{"vocab_size": 2146, "norm": "layernorm", "norm_place": "pre", "bias": "all", "init_std_qkv": 0.051, "weight_decay": 0.052, "lr_head": 0.0117, "dataset": "wikipedia_en"}
Each number is 128 + 32 x the weight over its row's rms, rounded and kept within 0 to 255. Layers, rows and columns count from 0. Numbers have three digits each. The size before them is the row's rms in percent of the matrix's.

# v: layer 9 attention value, 128x96, rms 0.292, rows 22-63, columns 0-95
# o: layer 9 attention output (transposed), 128x96, rms 0.257, rows 22-63, columns 0-95
# q: layer 9 attention query, 128x96, rms 0.162, rows 64-90, columns 0-95
# k: layer 9 attention key, 128x96, rms 0.171, rows 64-90, columns 0-95
v22 126:136088164122153117156125143125111164108183095133069099105117174109080125143177058148126095175094139131097051107140113140117135136137142148139148124126099119079190068116148158150118136147099096164168193094143135181134072160128142125129130187155146116156102163048145151143153128117197066100
o22 121:097124106139186157134178118167099081125119114119100152107151075181147146103043107130124160143111079128155145092152156091171092166169159098102100110137164116115175144137129147175200142141159171091124090129038141067077132130157154121117129125097145122088143175104178125109123146101125166071
v23 128:119104110113097118119106089126145177166131048087133171117114127118140135146132145125143080169128113111106133084165062093071156151122167071158184163222089102161123110162104133129143132119130092152102115057099134082116184142096150143084123161082120110148148140120119128162103162126078152209
o23 122:232149132091130108144130159162135056107132155156101120141119111112138155089079017136173156124147132126198110183116114099134172116171152133098121123098156184179113176133139131130110119106116157126097145168157135162091076086147086112176136170133142125136132128118085104097126125075096094102
v24 123:133147013130176127145122138119118039111165115163046130104113111097174118215126088102150150119151143220162137112140141100174103106079148132116129122159100140170160141155130129095149120142124103099132100144098086137095154125120105121121146148144106172148172100136079161183091148131107130141
o24 125:160057150160071078088149110156093164131084167112093172066157095125121100147117138152156086137155143081097113149106147123111150137170059089162124195093064123100101134130140128084140121110191111109160144182179099165129132156213129143122104145115157141161112161111116140082145117143086148108
v25 121:110141102133153143090137097141105118109190145084073132145127115121174120127122095089164149178097103121167145130177093175188138137141098134060138104108176171176050131121149146139176131118126118138106151129156148038134130140147122153113054148107089090131136098127098069202117164154079145164
o25 121:182104139126127136146189103139145093168076168181160090086122148113105134150104150123170124110187100118172123105123136116168095088120143144137091118145117084054105121090130185121050145135133122160099152090132108199126084096162091145116198087183127144122131141075156162054116143118146128154
v26 101:136088140122255121146133166137102140090121119085117123091171095121158130149102094140134070147118050154122177164072101163151105096150070095116170147128125122160087138151161136105089159131145127129106066126140112157107096071054121116130083087124180135160110150131144115093144094115121154168
o26 109:116131080146108129128140090098208144138129160117113153152117118165110147052146167123147164089143134089227108127123196131099122139130140125136164105120107133131105111182000165121080115131141125110131110124139119129142135154127087077147191147094130135136161138088141065108066163144124144135
v27 128:142137105080100078163143159166117162175100113088161142161131120127102131122141117115133155112175126145063103095092124117057133089102077166133115131153165131129097144114128124129085084152095165165099081088131130091169162129138129135176127181174098153144166108120038176138217185171123098135
o27 128:123146129124106138094080125087159117127149204128187162064146162102191193135126155154078109150095159119090120170134121084117144067176184144081145117106149140157143117109175122110149138181206102118084098113156142116099106080096127105137137098170131097166151115176142116115100071108089160153
v28 121:153085119089161099093151106117140094115139130111131150114139087094089114159189175126142165136076169116144117160097157146149094175102094129168074130072173165121136091104082142103081133164129110161183181113080138113120154091089168172154128112071214130114125117108157149124152192104074108163
o28 120:083157149129077110145143093102139142106150183113103061161102131134149151144138131158142177131155107143118127040115134102157126049122130087129118106185118157115080119076118123146145198152092142149127052157123117081139089114207109132160115141090078158199113151133107121151126116146173104075
v29 134:055138151091146152110106091067099127119069083096146133099165139183156125170103082128132150119128176127136152134162103126157156107138156106171068164115118087137141186163128199130151122121115142189139061133161163180136160149148152113077149117118088086127111106202115146153176133084166097108
o29 132:140133110167109143147066142205149058115128159120129071177144110105100155069170152143094035116107108149142114138110114159056159200123049097118160136158133145080139125116122078163151139109132126132129173129076128093128110100143154155147167139131119115087126121109132119094201109116120115176
v30 128:105072153117176094159129128095127130086124100133112114148167189144135104088176084145070150132088136160144183077106135145110119094174137104113160127122124142077089128202097131103117102169082152101146126138079161147154156075116114090232173157153091168131121129122115105134088064092104109130
o30 132:110169140111128198143105118125127110112099112094057132115109134135130114110152141131139065123165109095131120133147139131107128152093143105102122157172165081088167137089062129082101092060171121140105100136169220089144125155120135081067119092110145106184132117151126099112130145160119162015
v31 121:135111113113081130118142096092158101117101150121098085114169084115121133113099075144149074120140073103118074109175115175061113170116122215129098146081148169195111098068079139128117161082053134151146124166126164100164152159135125130097117129084183127113210143147143139124099114146148129126
o31 120:129126082140122158103152193170136168132143081120072134155058173109100090128121134102160105054139138119132138100102101054120115054161109127082088102112129120142145120127180130158138138204141184141153142043136116101087127069171135143145158155148109137155101099093111129164120097183140146141
v32 125:105179108099130127115110117131101098118122160141119082169084080073118089081150082184201143125115121119182147094140122129136113110145128148154132055159130094099089159137124084111169107135209116153201148093106099079187147176130168141104169109179090091129096117086140118129150104143174108154
o32 129:117143144105172169107117122098230123199104100164154124070163096116170144166090147106108075117140116088127115131149062128125099175129093115092095138113133183169169160063118144128079169136082125115089135147100094121196104111149085133083106135122133170106096164115107183105109143108143167115
v33 145:131144122115132144148089143107150121100152055162114214121068166171132107046102127144132171142069116094084158102112162102092126112140099156110144170122072102159099094127178125130117142118151118115105175077171151123182081168158153143098170161099118168111131145122090152146142102187073148081
o33 139:121135134214181146091162166133122147152134132105108135135132088081117105189089096109091164148114091200161117186115156147139118156137171126102117139150098142171169131113093119095136112134152162092113084162189103124130147147086115188126137046151106120146096078155141085068151115094186080124
v34 122:146150135135093123120155129195144139145064051104108161110142146132105091053149113158068148083107173115150137154108113175147105099144141144170141115093184128165156169119137130108135161141175099110103170114086116130154165066061147183131134141154120076101199118106093136138132140190170136082
o34 119:089135091172143124150111135094151100159070136062139104139153109085136164175103138062169112135100140187075124190140115069171187140129114157086159112112097138029129143111130163163108098129121129179090114070138128087169101138115129089195099098118122120140115145124127135180081114115129137094
v35 127:159150137106094110148094134136116156081144141102120100126116180154118164142144121173129075165136113140124217101118147125096150131102205135122111099112120162121138126109137160185119076152155118116140130080134127100129140116183169123111120063145140018067210075124132080117103102107123139190
o35 122:158133054067119199137154160104082105142118114124143114111144182105198109126071110062174172150164142122152060107145116101133104143118071131101164109137129132098135158133099083094156129111117097140100185183097162171111135094082167144122104117160157171109063134174121130111145129191117130119
v36 114:150158104112139092123114120097162098112157060107124181160110149131131116174098069174129100123082141160099122132102181123139106107144196133134145203089168086125156099145111107048169146175106178088097136135163135105077119160172139153086073119132111142195100109119118122155206126145129105102
o36 115:129089168153137158115105091132124146076110139153044130126136074132140153117147127090080107199116125117119148155122132095129093117139128110106087154144050162112125133139121160179148052153177153176155101158091130157119117134088120162211156136168139087124106143149157117091192149115214169141
v37 126:087115156102124137156132153141125174128097168135073112175173161119084133129070087103133190124100138160168094081090099136144139081215137158165120149150170121140169097159125077126100193100140150132152112120089126055108147120130107081100142140066126126131155097124142080102141143115101219107
o37 126:152156115093134130156084190132112141167084110091127139112159093139175125167161153132090096105165086096129087133146112129108189136107167171171123123110137157096091168132123180122169123154142171138181067071149171187173150068099064209147154145100104109157108167121115119122146144177103106132
v38 127:172126082089140121105150147190126136120127153182054168110116079141120132053138120144103135148141123143171150102106145091078115076148114133141103128169128183092129156152169204132148113084153131102170093225111101162146087118125154083083174107125161159103092129120090157132148191127124148138
o38 122:094086157143160064137094117116139041182115115135133122109121101067143153141037179124133119112095156070139124141092091181109153169135124149101138134135148081168101116170038099083097139161149174161160138124149127112112151136179123166122082145109102113196132131139169129166124091132140120160
v39 120:123205091162154108170109150185087144120126177122147166073140139123120155146040096159110151122076131116114168186104127125103103120117081099157112153154132119184194161149149110138107143095189170134117130088132150083138048110099087144154063128123124111107127104095108154095102133088110075141
o39 121:182076133137138128116131114035169112123163135084104130114161166132089109167168114080074151148158142167167120119130114144178141168123155132078172110110139161089068134088114164065147110208151128094147110186129113135109187122118138134167152149118170153076182171103119132173110104112123091148
v40 115:136135152118168146087111150096146143174125160204084128116081154181134131099151124094162066103090095153087166095109089133165087201142101104159151131148172120086159133111143139165114123171143105124118097142081179121095107128116069204111110113096082124166089172064157153163151139109153165107
o40 116:134108160141126116114159123103123080017131108078100110167159105114167129148113155161143116153108075110165124061178139127111090129090149142114126190097161150155106143147144166150127144081134122096135113069110079155157114152136175065142151102088153158157148126143187127107068188132166091180
v41 108:151146099125080150151156121155139089135110087122125157147113096165074110095128162161084078121142128144169150143172130110096154109103209119101113113107083190157112103149154127114115139123134150099176108092091129177099102066085064186171177189091198154132094129123092134125147120062168110133
o41 113:085087149143102113058110129133175104172192077071102101152128105106147144129129107098153138135148178165090124156111145105126077109142142081191153101105186145151161146159100126108125102118145139191091130133168107175096126145158129051150114097080083102132132154129180131199162138139070126085
v42 116:090145143125161139121197147129094145174110120131128138091141153171144147109057116123181133166113092100103126155090140118134121100059134110189086138168156176167076106111163126081121150156090084098116119148057112117188170121110073149104128123138104118045083128104090158128123095126144158056
o42 115:153155120135163120073151142130136126114092096143155109149117079137106087174153128129072110113110146153128140126136125089143129133106137125135232158122086138118178135130131158121096123129141087139158088103165059101130061150147144130117171172137163089143114173189150050166080057159046106143
v43 122:153103092146174081122088076158117133171094116146084146097203143113104123171148103184132170091138120145079142120132131098155134175094124106147090167137158064100055093155097118103097086092153122111128157053154110081150120087103110132126180090143115152140113167089168088143113158141166158184
o43 123:133144090114110105110184187117187143075147190102076151118090094135165174081076164135111119126135082116124106114135110180121078125077117134091163046105090110129124139092172153118088166140106084159129109166164150123165101145117114155168097166122172115151125148144154151090118163073089172080
v44 117:152123160109129118124087135134125088134142091065088156113152153162083149152161148166127175151178149092109103077066189128136187054138114103109163121136151123128138132147140099069113176056112141176162057135101143122149094146077079177089135125163114113108144185170168117135125097136122174136
o44 121:118159101165119125208140151152166131087139132158128167103089127154156120134136094051113135144055110106101156209176091148050104124107100140172209104124154146097113134123099174128142149097196149138111113164129112133115152098126082110130124140094082106151110111072132083160122131076155089148
v45 131:070163122105129092145082143138067115165193071103112105150163202100122116124105106155072101133141132093143191139169073121157095159155101139118087140159126220159114094108122113117160099095092165152140107087194083092147110104142114162120115131144123140143115152133181084094157162135162089108
o45 130:116128172164088160118102095153177103136138076182120112108096110117147140092100152108127089153151049161104147124108172120140142116104175095089152073094114093090129199123097190126188128183112073144131124125087119174132156100142119070089156193207117159112125086139135141117108144104103104102
v46 122:166148118092142119148151129147159166098134100127184149153129078131124096098090079166171154077118107129135170117082166149092182117172169106138125191135139107155179104073147183176119166162087213098096170123087120132089145046127123118071135134179160133121159140116116104119158116134087144113
o46 118:146093128128152118116074139111127123189119079094131109144175204143145189187099106124164156131104063113166093160156136137108072138133101144102133115117104185095076122210140092177091089177171124174102089141159162098120128129083144146125182142121113112153153156117110083148149120166169150083
v47 125:120120123139145104124081144144123138049191154123154111137068130105161133141140138168150162122130116180156158198072091102109085137099138160110119088136155064130183083171134176120132133110144168132093161112144097112116155211127090148167104148129122085153094076105172177082146085146095179109
o47 128:162150180121146133129148070106098139176076160107093166127176175170147113173134101075064120153159157116119092072142135163096139132178100118151098116102096114130120180105127098121153073153061162096089090127086127122126118190103145171140115134134154218169147130129156072084108127096140123149
v48 122:145131105142165127151119131181118195095097158170113085130127138084184171116134156104194180082196157136117090122104141132058104160105074138097125145160194144153139121200128078096120170146106097116166065130125151127093114108128149163146147109125123130186122157160129111098132109171082070100
o48 117:114137134094127140116158112126135121143206137116113188148125103176081118135176117155163077137059138132123113104132107140164169104123153131115067146080096153083052098149101126047120181162181173104103112099116133154152121158110095105100051163142075105174151114155117086157110150098127141173
v49 125:130187162124127154103108050092114157165098131122169136133130197109143173146070122124074136153127161183133113135174152118102079160169117130168118082167124140118097126161097058106121154151123135130104116184135193118172106138080136112089131164145095170090154061102138118127048169098130117150
o49 124:112120093090125164119143158106093107079120137075133117120129119164103149150140073164069080125207167078143193143102110171171167129093144141123143115102147130100201174116146170130145163157137112109208207142172128109113116130095071108119115131173168140134139111117116161168194120119140084131
v50 129:146111157112187109142156120130101132110172084064136132065126088134141125139165182114158134105170121062123122146142161030141107098142094141135140144133109133083108115099124077117204118120163146098115145143159180170174086160127097100143163063119191153073096103143159110171130129165087102132
o50 124:172151117152169116159102075114122166145149183162149167181087144165114141105141115137081166170099125153133106166114097141134120125138154108132171142121137085148171090127101105136071140123093129091209150159099071093080154162121120164093133169163088139176061141128181189142154134134134111047
v51 141:169107096123117076118125185072070141150100121094165133166147093102153152090086150088166095121157132116163193135175123135149159155134099086108115136129156168098138200097129122170103176181126118129157135153092141095132061186152081101163124089157185097116072172139142110122136178113081137126
o51 131:090148115074097143124147097110175099113168059204149114147150149170087157132146200164100153166139118126135060140128144155170068107109122120158134175126128154148075119121129134107104063085148159134126177111130086115087169096139130166107180188122107160151115114194105158170081136109159098137
v52 115:115140138122143109108138047153143098165166122152134103128117163219091125138166131076181109155147169088095114142082078105069132151126093091184091126101130105120133159122098112112120130144151128148104192180193123145161156123058096102167090108087108119133167093127064120179114156149110141090
o52 112:175109138166063122168120141080094104107142149103122154091102108101097120155082087133117147109104197130163155179137064160165224073074167144101150140164118164097172090107187109153130151110105106129137112116058170065144134128159157145120158142129094128106134118133190115091129154152116115138
v53 132:188070125084160165161156190136204132122122066153133134060115163135117166148181115144095167103105186114146117162159065143159088131130146139128134112141137139134108130155155106146087097120100149074104148099067136148163076151118134109077103136068140176125123079144088072111152168089117136121
o53 126:064148087170154110123089049156100099108143185138058087180131154107167142127067109133131128089194171156136124104102172164144116109171149152123113138120141157098121071101110186159155169090133121134107104119170132139134204123108139148146103121160155067138082183120157136146133153131108075101
v54 132:130072062114063142134111132137173193160167116095073167124117165130118169106074140067124107176160110133114188158142136136109115143093057144090058175157134104148067128166084113132125124128105164137180138107102152140171110105129127116137135081156109153155132106060155155143132127088176117091
o54 129:129128134114138124131121104104167102105136111121113170162164078101132138134168096183126166097142089127137090113104127160165103108165141127080157096144119094138178135097159152107129142135172122190064054107156089132041167110140107100119117168102157178110108040187109145112137164171089158191
v55 109:126111141167108144084110182196094137147151151171101175136151110156141123110105119183106171092090064077141114114151118110142135160135148161153093124120120095114214154125135147139130170112116148073128111145110147122189112056103162090171081172073117072083086142158171130136082083148110122165
o55 107:164161126130211136092155144075117135118117069089155124110087155099092126154160114108175189146159169197122120134118094172070154190109116112100142142107140065132041149074123098155167135157111169141153106061169111129122124145124124133109161150100136074108152165115164145137104104114156138082
v56 127:111107127114091113143128134134122090084106135193168137196114158125181113107094150153158107123147200110107123110147109080118146135203080118107119162109138177173061113102126112171097099091118123171134116112116125167141088072067112171161165149126092195125113130089173140118095118180143205141
o56 124:120137061172149089151085123147149149131186097091119175087140156084148125128149139092109132130116108138146109104154178209157110154092205114142103118136118123147164191177180111165086167134112115149136146108148109153157121110158054052107114108087103095169130054142128110131100081106120095123
v57 121:131105161102118126135130158066119175166197115139081131180062113155127167143164142154153164126124080140155147170110112132168255116094137092119082109130138107114122118159154164110108160102136139052109135173134102136103129078102133162104086145103055111141093086100093110128110145129130143121
o57 116:137160128105097116105151132156109059149055089105161096139168138172134131148146054152130185131140188088104159116154139230103107116112120124098125155160073087091086134130105094153154104075130106170104088161120091155145131150164115154151165101100126107110072114114181155108102131101112158186
v58 136:095053132132106100124163132102090102179140148136137109109092109101135142110132087147084170116154145045093110090090123136157166131125155164091144169125110201150171208159106112165092166077170098173144140155127131119132148057148148116132135174165116122194135189149083109111098086111124129122
o58 134:113114133153181164131085185198162131131131123155128175121125162092086121136124115156167149124064130144134202136148110093105119133066142109149107122140110106100083099056105138109169100151148118110132141127168194147168118052147101127145152112077071177102142131194116129162071117131061143119
v59 139:131081106145076191119053125159158125138072111055132125123159131080158103093127146117101201159073166141138073142143128184136107144121167124082155092151094135141184175088114146088177145185090126087112161113107129110176108142138126158110134151161148179124090113145181144130138146112170082133
o59 133:126131112168167168124118134073145116107118118171163095121124114170093108128123122115185052122182082166074205132094147133145136150222099161174106126105132137112115107154151186156118151104150135150122080125164147106027127132134153145103086106127124172133162148138069147152137147070163142119
v60 121:120096107125130097080114187164136154176086157122180140165141088080074120143111168134118105145199101143153111116126123103158104089128137090074129161087127132160131156220073118129198112056097181114141201123125153145136128122159131138119138150074113149109163102108086086101133147096154165100
o60 119:100130090149100043139084099104100086109122066161090144156125148111097099077126150136116133130147136107083160180130125150127159116151097127167145074135196107139098110066112126132085081175097149133121069145133126197137085098056085122129109135161130156175151133148135137103137124189073186122
v61 122:143041154102128169149174127156071148136148140128154121140156106129133114080120100182155143092122182165067114171154121128136088102098131123130118131150168126131125109123136127111144121119119071125080135191178130164124104060165156130068118075110136136174064138049144108175170127137178135060
o61 118:123122110156156106118092120154116101132123115114137168155115108162182104126094138140102151153102073109118112054078122122160113147163112140134147118078101046104139078154113147196069166120133113119129096102122155069175108140128083094159169118131102108077178156224181165159141134083155166156
v62 126:167167107107113117127119187110085163156106127125064105049145097138112123116161094108142168160098136118146145147165145053121179186176071125104146116098162118184142115104095148140131153124132156116088209097183102134148138069131073120181112159164102135090106131179166090134119147109167148113
o62 125:103165140206121138113164134107162083160109138102169144101120125183127071129141121121162130121133090105147097152138155192150096156084143125141116104099103115129102116077157115170116120209131050134137124101107165159085103146118199193140113122105160093172127090066124171158098133140075079083
v63 123:146125092155116080111128116146118090178063148095141133120118117139153175113196195113083135109094094143177141130142122159094191106118139109169168138158164154090084101089084106157111131071088116084156100124166191139134151077182136124115099142136150129095128152058125143098072108199159109132
o63 120:082133141134160130179126187118121125134204123123112097101067100147110119160129097145185121187148107103153104130173119120109135058110131156070115095138130060162117150167138153139085131074081105154107149164158095141103144140120158099178163109170123111143130159131078165169112052129083201120
q64 096:095101072153124054103121107083107157191191168128117102106147090177136155106107145119125141153112145093151110130180097146133158110085088101142165159156175082189082113111101166130127100111099148135086124146071086166101114157155159133120170091077089144175156143158158159083191146132149150165
k64 089:119113082154136134114116118099145179154181135107160105152084128180097096071123124167079070171068137130124100187174172117206194094055110103120164105155118087121117125120142136125112126101144103108096127121124094135080084175172129145124141131079156132134160082119156170134146085133169194139
q65 105:123116192116127108152172113160135135123122176095128178094130128109110080139143122148181135159116108096085107150203108146077110090090180106100174096123091097095166088097147166129135132099146135154130142104168168147125108119153152147197118163086075046181099085096191089096112119087099144131
k65 099:093074049090116112150142114119095081144137126127130163109146160115124097126137138078165136084134093094105091180123097099178134144097117133129141119160120103100180074126122113160124177073105120118106139187149148174167094120084164107205138077097079054109130199098140097129089132117088129098
q66 090:126106146092138123116097190094136115166131120117154122098154158163114107179133089147130186109090120148134125101154177089102143175165171200076120135104078128153130137192157102110133075166161117035127126165088121121162168163140113138116138125080052166101093147134157093165125157145058121111
k66 088:166180151135143115113136166126070113170076187143129170143084102098084158090108114130138150129151165112157197168120162083088147135144149134093125087113080137183100178145143131139139058165098070123157158122108136187178129168118070147122112140113088147175197128153156142084183127134133125123
q67 100:131115147141055069164118170089103115104102097164152125119141106086094099144079094101162160097122106094120137151099107109129177097142111144147157145108173181170167112151130158109188086148170145108207104112153180133065129139141153143185162127095044108144123121113146132113114150160074098068
k67 094:102110130123152109112155189144118095147200074115097122135117164082133107115103113104138157197172141164079157114164169119119141141145118173109124133145106160124156188108094159120133084143192111078151109129125125148107119161120146161167135147137093123208164114061129134148125096240108155073
q68 095:111032146157132114140096136117088097060137137119170140086161165125154121127150152127136126162119117121158193122092117117085175102135145082119060143076127126205086127064118084173148093090128127106121139115114047101130188121088124098122142202128124111131134165163128163164117101124142099161
k68 101:202141171154136148164114141149129085149114152123173101132092180145115106040175184129099090112144096200112126161120149118090125153165185100130060100067098125160091179141122154143088195131107108106111201128080117130106152146093139114109133155118136145144084119179129110174132147109128146092
q69 095:142090177130132145147104127116073177147167107075143197149165127181105109159109078090125094142182126137140171181158147146131098120105116108079117079133184135110123086098053163161107074140099123107151136084106176103140133123122152062140145140115099157136127171094115063151131179163075090127
k69 087:145196175114170124153183169091116133161105204133065100126173191138125099146133130124194060174171128156100155145172090067149122158144149153101137146146136109143126089098143061139113160098148123105142130134119154124090113108129160113121123154078075052156103144117153107153128160175098160122
q70 086:069112128149126182100108099185187062118148104176200159159127128099102129201088154194120140176095116141166105126162106151107144142137074178103156151139120101127139150082138141180116088160107145089159103154107107158101104155123112083131136130144177097123157088111131079159183164138187144128
k70 101:103115138146160154095162152074145124163118117162146177157133124108152161158175170198158156143148099117092109164148132145086189108116077207159187124100128167126165141133152113191112140127103137133125164124098126105124161149131092152130122135200126097087076098105178198138201167115120174105
q71 089:115090092143159124105103138107111081069079128137173131123083146186136119148119137121152094089133110088125084144086128191154080179123111106076156232125179133104023152146104188151107103114173091135132162113104113085161116102161151129151130076151112134150134085135125118116109117111139088102
k71 085:104102116114135152120134131136145114110158119085153139117088106165108096128141218145086077186159108120147101124136180172105085161164188125094163136116166173168150135107132050146093193060096109090123057122146091106139133122127114127067088114154114121180169121097093138102162098109136078134
q72 090:118125179100066102112129212102160167087173098107131145093145140148138119135079078091148123121123128198183140176139144094090116160122086102164148109116137106073190154173099104174142142102109094160087162143125157171092135173140088144051112114127152113121156148147073136069103120152133102107
k72 090:074140171042139083141138143150099145096149141103098108141120122132082087100115094147180125148076148176179122158145151118073112184137068097153094130089154123132120078127150125107092124102165151091088165075172127125091154122096141105137107184122149181140127175208071137161118128160169130142
q73 088:147152142158142079154144089123139104125115090134099099092134129102133069135086118105123125105131137101090101114132181094183161099170143114117140140142179114103119143111118121197126095110092125116038102180159134118156127089147125165177097122171118125143101088136036154112223187102098155185
k73 084:099124121139130106118174112132153153060153171116139121158139179166098145146093135171153150124186106163107119050152117071184136133096145132114144088127065107104129125114153141148099167152163142153141135111128102116162147096193148142179145050184117100098181112071088120149208134093150089102
q74 088:176177116124089112097126134164103141101155180175141101128098095153167133098106128183128063141128141116127122120147143157155158131101140105157059126183125083101137090137148082141109134137134134146146087054152104155183079136127083146116161212073189135151169150175101098131116123165092099062
k74 100:113166111120122095159097106109193139194126130088143050118133153121101134129130105170069182131132096128172184169094124156184125150127142095109084139130109162123158123161051124072113178132104167113121107123173124096133081168140169180123196113071148133151119158177155139129123133081088108096
q75 092:097115132157114125107136123121166170114169081146113167116154124183153186206107158203085158104172126149055083130116142139110097147143128134171084129056128117129145153078054131122091074085148120108145134100145141112099095123102144097102176155118120097122104142081121172102070193148105120138
k75 095:097127142082113115164131130148119107153128145055135129092154073080135156108111166150118111085117160147100104105142144085133096153179116080177156140096110152137116161054187199092114128165111123148180138058198134117095122148105106121130111169088124070111109149045145122101133176170121151148
q76 101:108166186098092111193154115124168160089109178127149111151159098154159132125165100183109136134138169111094109146140113123129138121140104095152102126143137177175123095120130162167184089147137158086212125118086168127152158194059152174104120062125076118067155095140167143129116133065151117126
k76 087:116170095159156093152098169158143184103157093091125105200104128082153109119116134076093128173092138149088148100127145111163085155174087124115106091093104127137222110108165074171140079116156167106176078126122126112189105137109100152098135132120122186123109099166115094188101168159156133115
q77 094:096091104162111146096168119139133163141159151109093184172128118108096121111157143102092167131135086093111152123157124169124102126203099119144141126207126079151158117171125104164173129127148123169198181078182116123075058102163124169114133133129146121100104170175088193179088133092111117112
k77 086:080142164156132084139170145147107140148114160089120162094162150131160157145196075123106183086150137181065093158132161155102112115107145096135107078194149094129135145156178104148147177157169139139157141147139113137040081125158108145119119060132160128092141177191133115146089099122102137181
q78 088:187147206157079154155097121128111137065147192173115132136113136110128164131141062083155129076150101051123147110128063105152123153140138165092107099131138121109104153162086119159166086138050113075114098138104168124130083108103178121102099105088103179094143160107127112143142143147113189130
k78 091:149129159142155169150142109102118074153182125133135089157156129146092163135164109206137144144105117115098207074146111103119167132167148152151104151139135067141126112192150118155171098096132164124135160092140115144140143090104070109092086108149097077196096030131156122177089092150109147120
q79 101:130159099134139152169112123102113136109116077186132174119119093155099090140165152119036135066129175070179197144130112039119104136127123145133124156134137072089084082069131136127048187100114150135131107162127144114108181088113164112104130155089124144142126147117104127144144084171148155125
k79 095:162119128160121127139105186139141188087150098207100139143180098133170166184141160125105122121073108073125134186151116105129176108150151142151166133131059071112122115111147136117116160136101117152155174177116158115088164083177174156092118155147133114214126104117097163141159115123168074091
q80 092:179148171117146149095158148094056108129140111083118195214082104122111130107103085083132167103081096139099069141150118162123112151133093134121127132126151108144104175118119165131118120099175145127075120134162135157100205127146127157074122102111146118105162145097120161190103091070079058110
k80 087:185159101123130057159125182181140161109141154169144135151095100140120128145126120151091152152187149147167094094124073141125133106115117187149105117119143101154129190130125095120141143078099129090076114086108149206072134160127106130089078072105116135074144155109109102204103076134100145182
q81 091:144120120093142118073180115164133131175157065200126144107146110154124055100124193157175100113151117070127099103133146115131158161172129100170178076160100137098136127105103141080151127153143156165058149144124127098166148048172133156091144109100139072135105187130153077132142121117105100143
k81 088:120103076108172139140146128128147135086125110176095136149138108082094078122139170134174149112155126098158173135092174155122176159132099084057138109175132163164072111087130140129135125132136140088100119111152206123091145129213101120105119071061150115116112135073111046131146107099093102174
q82 095:089079152098095063141115169084132172090120117138067114160190161095122089174153184172107152106101087111146124201157128186128130121159109104125095163159157139148129109187126137100130159148155053130078087118123142113133122164115090137108145101101091194125168110117092136084074138132086102121
k82 087:098189155082180108110070191112109083133090164153102157178079105085159056096145138122137153100131162156137109118161125171133143137146058114131123108179147098122172143138113141095138206143136077154088135097165123176140139135110061086067161158115131163148133119133108086116131147137118114072
q83 092:180121051097101143073173096133090087089127169122098117146120067136172140157132100062122111126151114132105137156135148148114076124145132160162101101141144096134053109123162121138169194117125176103131136125188137119103092134113076102100157120119103150094113122085124054040124145108141181167
k83 099:145139119087075119161150056090161143203137111128091106141165105159179127154135154140125104119138148137118155147089160172098130027114122122181112093206121120109132134130128179102150124132154157148163154105159119162135075071087151105150105116170109067085184139091100140117112087096156167104
q84 095:123119134133131104100176103095173114151140152109152113167138131165169154148148101165160147214149120158077172121146113138139114157083144106186138110153135080110070102163074137129156198130195128147179093117082137165120104149158096151112102112135059102137095128187161140189135084126068116170
k84 094:151153089111055122128190113158167122157068098077142127194130143117129107066117098101130150140130151101106098147190128099169064130084150156177144100172166125136132123135102127177114098134179131088132119122122141194130049064116119149144099113090191130158098137158149164176114151128097122161
q85 102:104112126124161169152107148121105145079154140136152188086117066169153139136071135098122108121109134164100183129104068111155170138140108168104126099035198176110143147097180084134090099150121148184109113106071124175126169131123111153104148079120119141212137142109127154154146183105116148159
k85 102:136116136069108159101115139158112142082202165170112096127127103161134177117158152144079135140138153132133141134101109121145149098146072165149087113091186196089114097092158132193071150205134121108082193128116095110131177142090164140138133069082153127172099087103134138123122180133171137101
q86 084:142199120117085117112133124120074143097093129171105136133081141095103167179188090140165059161157157192115131177127067112114159138162183138132154115107132061145134143191160113108159090103089114065167128125159114081160126118180145094150148097132151140127154157183128172100094087137150136146
k86 090:074139130146141159107115110137124074126112135159098145100152167162079127119173091108106101153097179150099152135113135122125149201106170131148129143075121127102102104115117134169091079124042122022133105104190112110148061132162113111156164138215116159090148169084125111130122095121093136106
q87 101:068129114088135126123137090141156200108128107111111142121119123130061140166129070120184164131139115194094123104140121084141154112113138123123044113148127157123098199122072153171145122126192148171088159130156111221167095119139094155114060120114133183144134127146116087134114070150108143152
k87 091:145165138118075123179182095104128177114094160151199187150139172129077155155102132096126157115095103146121190106181138099148146069099123144170093155118152191100131128130152143162169121129140217165103118119181165171164084144135138143118069144050105149109124121117108125126156104115159140138
q88 101:137142145122103130149159113062121208143180064151099127142148150144181138112116140094133163104167134134135071143075135129107087127094145118086163113134090134151122108115156071134139065109135139168150134153068121077152159112080072123170134207108129087073054121097096116188156133120102131119
k88 100:160129197094183119155160097137100169088138164145131174190183066199162171137124152123138152113117131128112078135129103108076095130165201109090114143167091127149132132130108114134138147162144145123107061113072121125188166143126140119174136159081139110151056179118136062127159124147137154124
q89 091:088123170068206192112110113146126182128101131158107112180099139108111136131083066163149146098143170086133131165154135079088094126064112114126127126047126129151116127132124139132137050152090120148162119158123063162110156111151095101130097085123117161162108116080168141111079123073117134076
k89 092:123056187143155064107110154136084166106091110177173130140069135171061155119113117147067075096129162073165141120174152109106081119120121102133164138116162119140136146151138126134159090188115128170155129156172135126158091138143099123155142103139061131139076168045163109136116100146112138169
q90 089:165106122162127088121129130169201149149053142148175131167115120147141086093132111146130147150089179135057139151121150147117103116185122184089098122113160068105087134095105101136154165130134150176075130096072117162093105128136120102097148109101120106100162133174177181105166128090115047177
k90 092:167108164111062139172158128169177144123170121128168064183115096093082129088159134105135150110054156147117179148107126101175091125115129143169125087123143155156087096128125068108152171115133052147149103119120150181144108102141092152121171129154130113055155176100117120109124094143146118208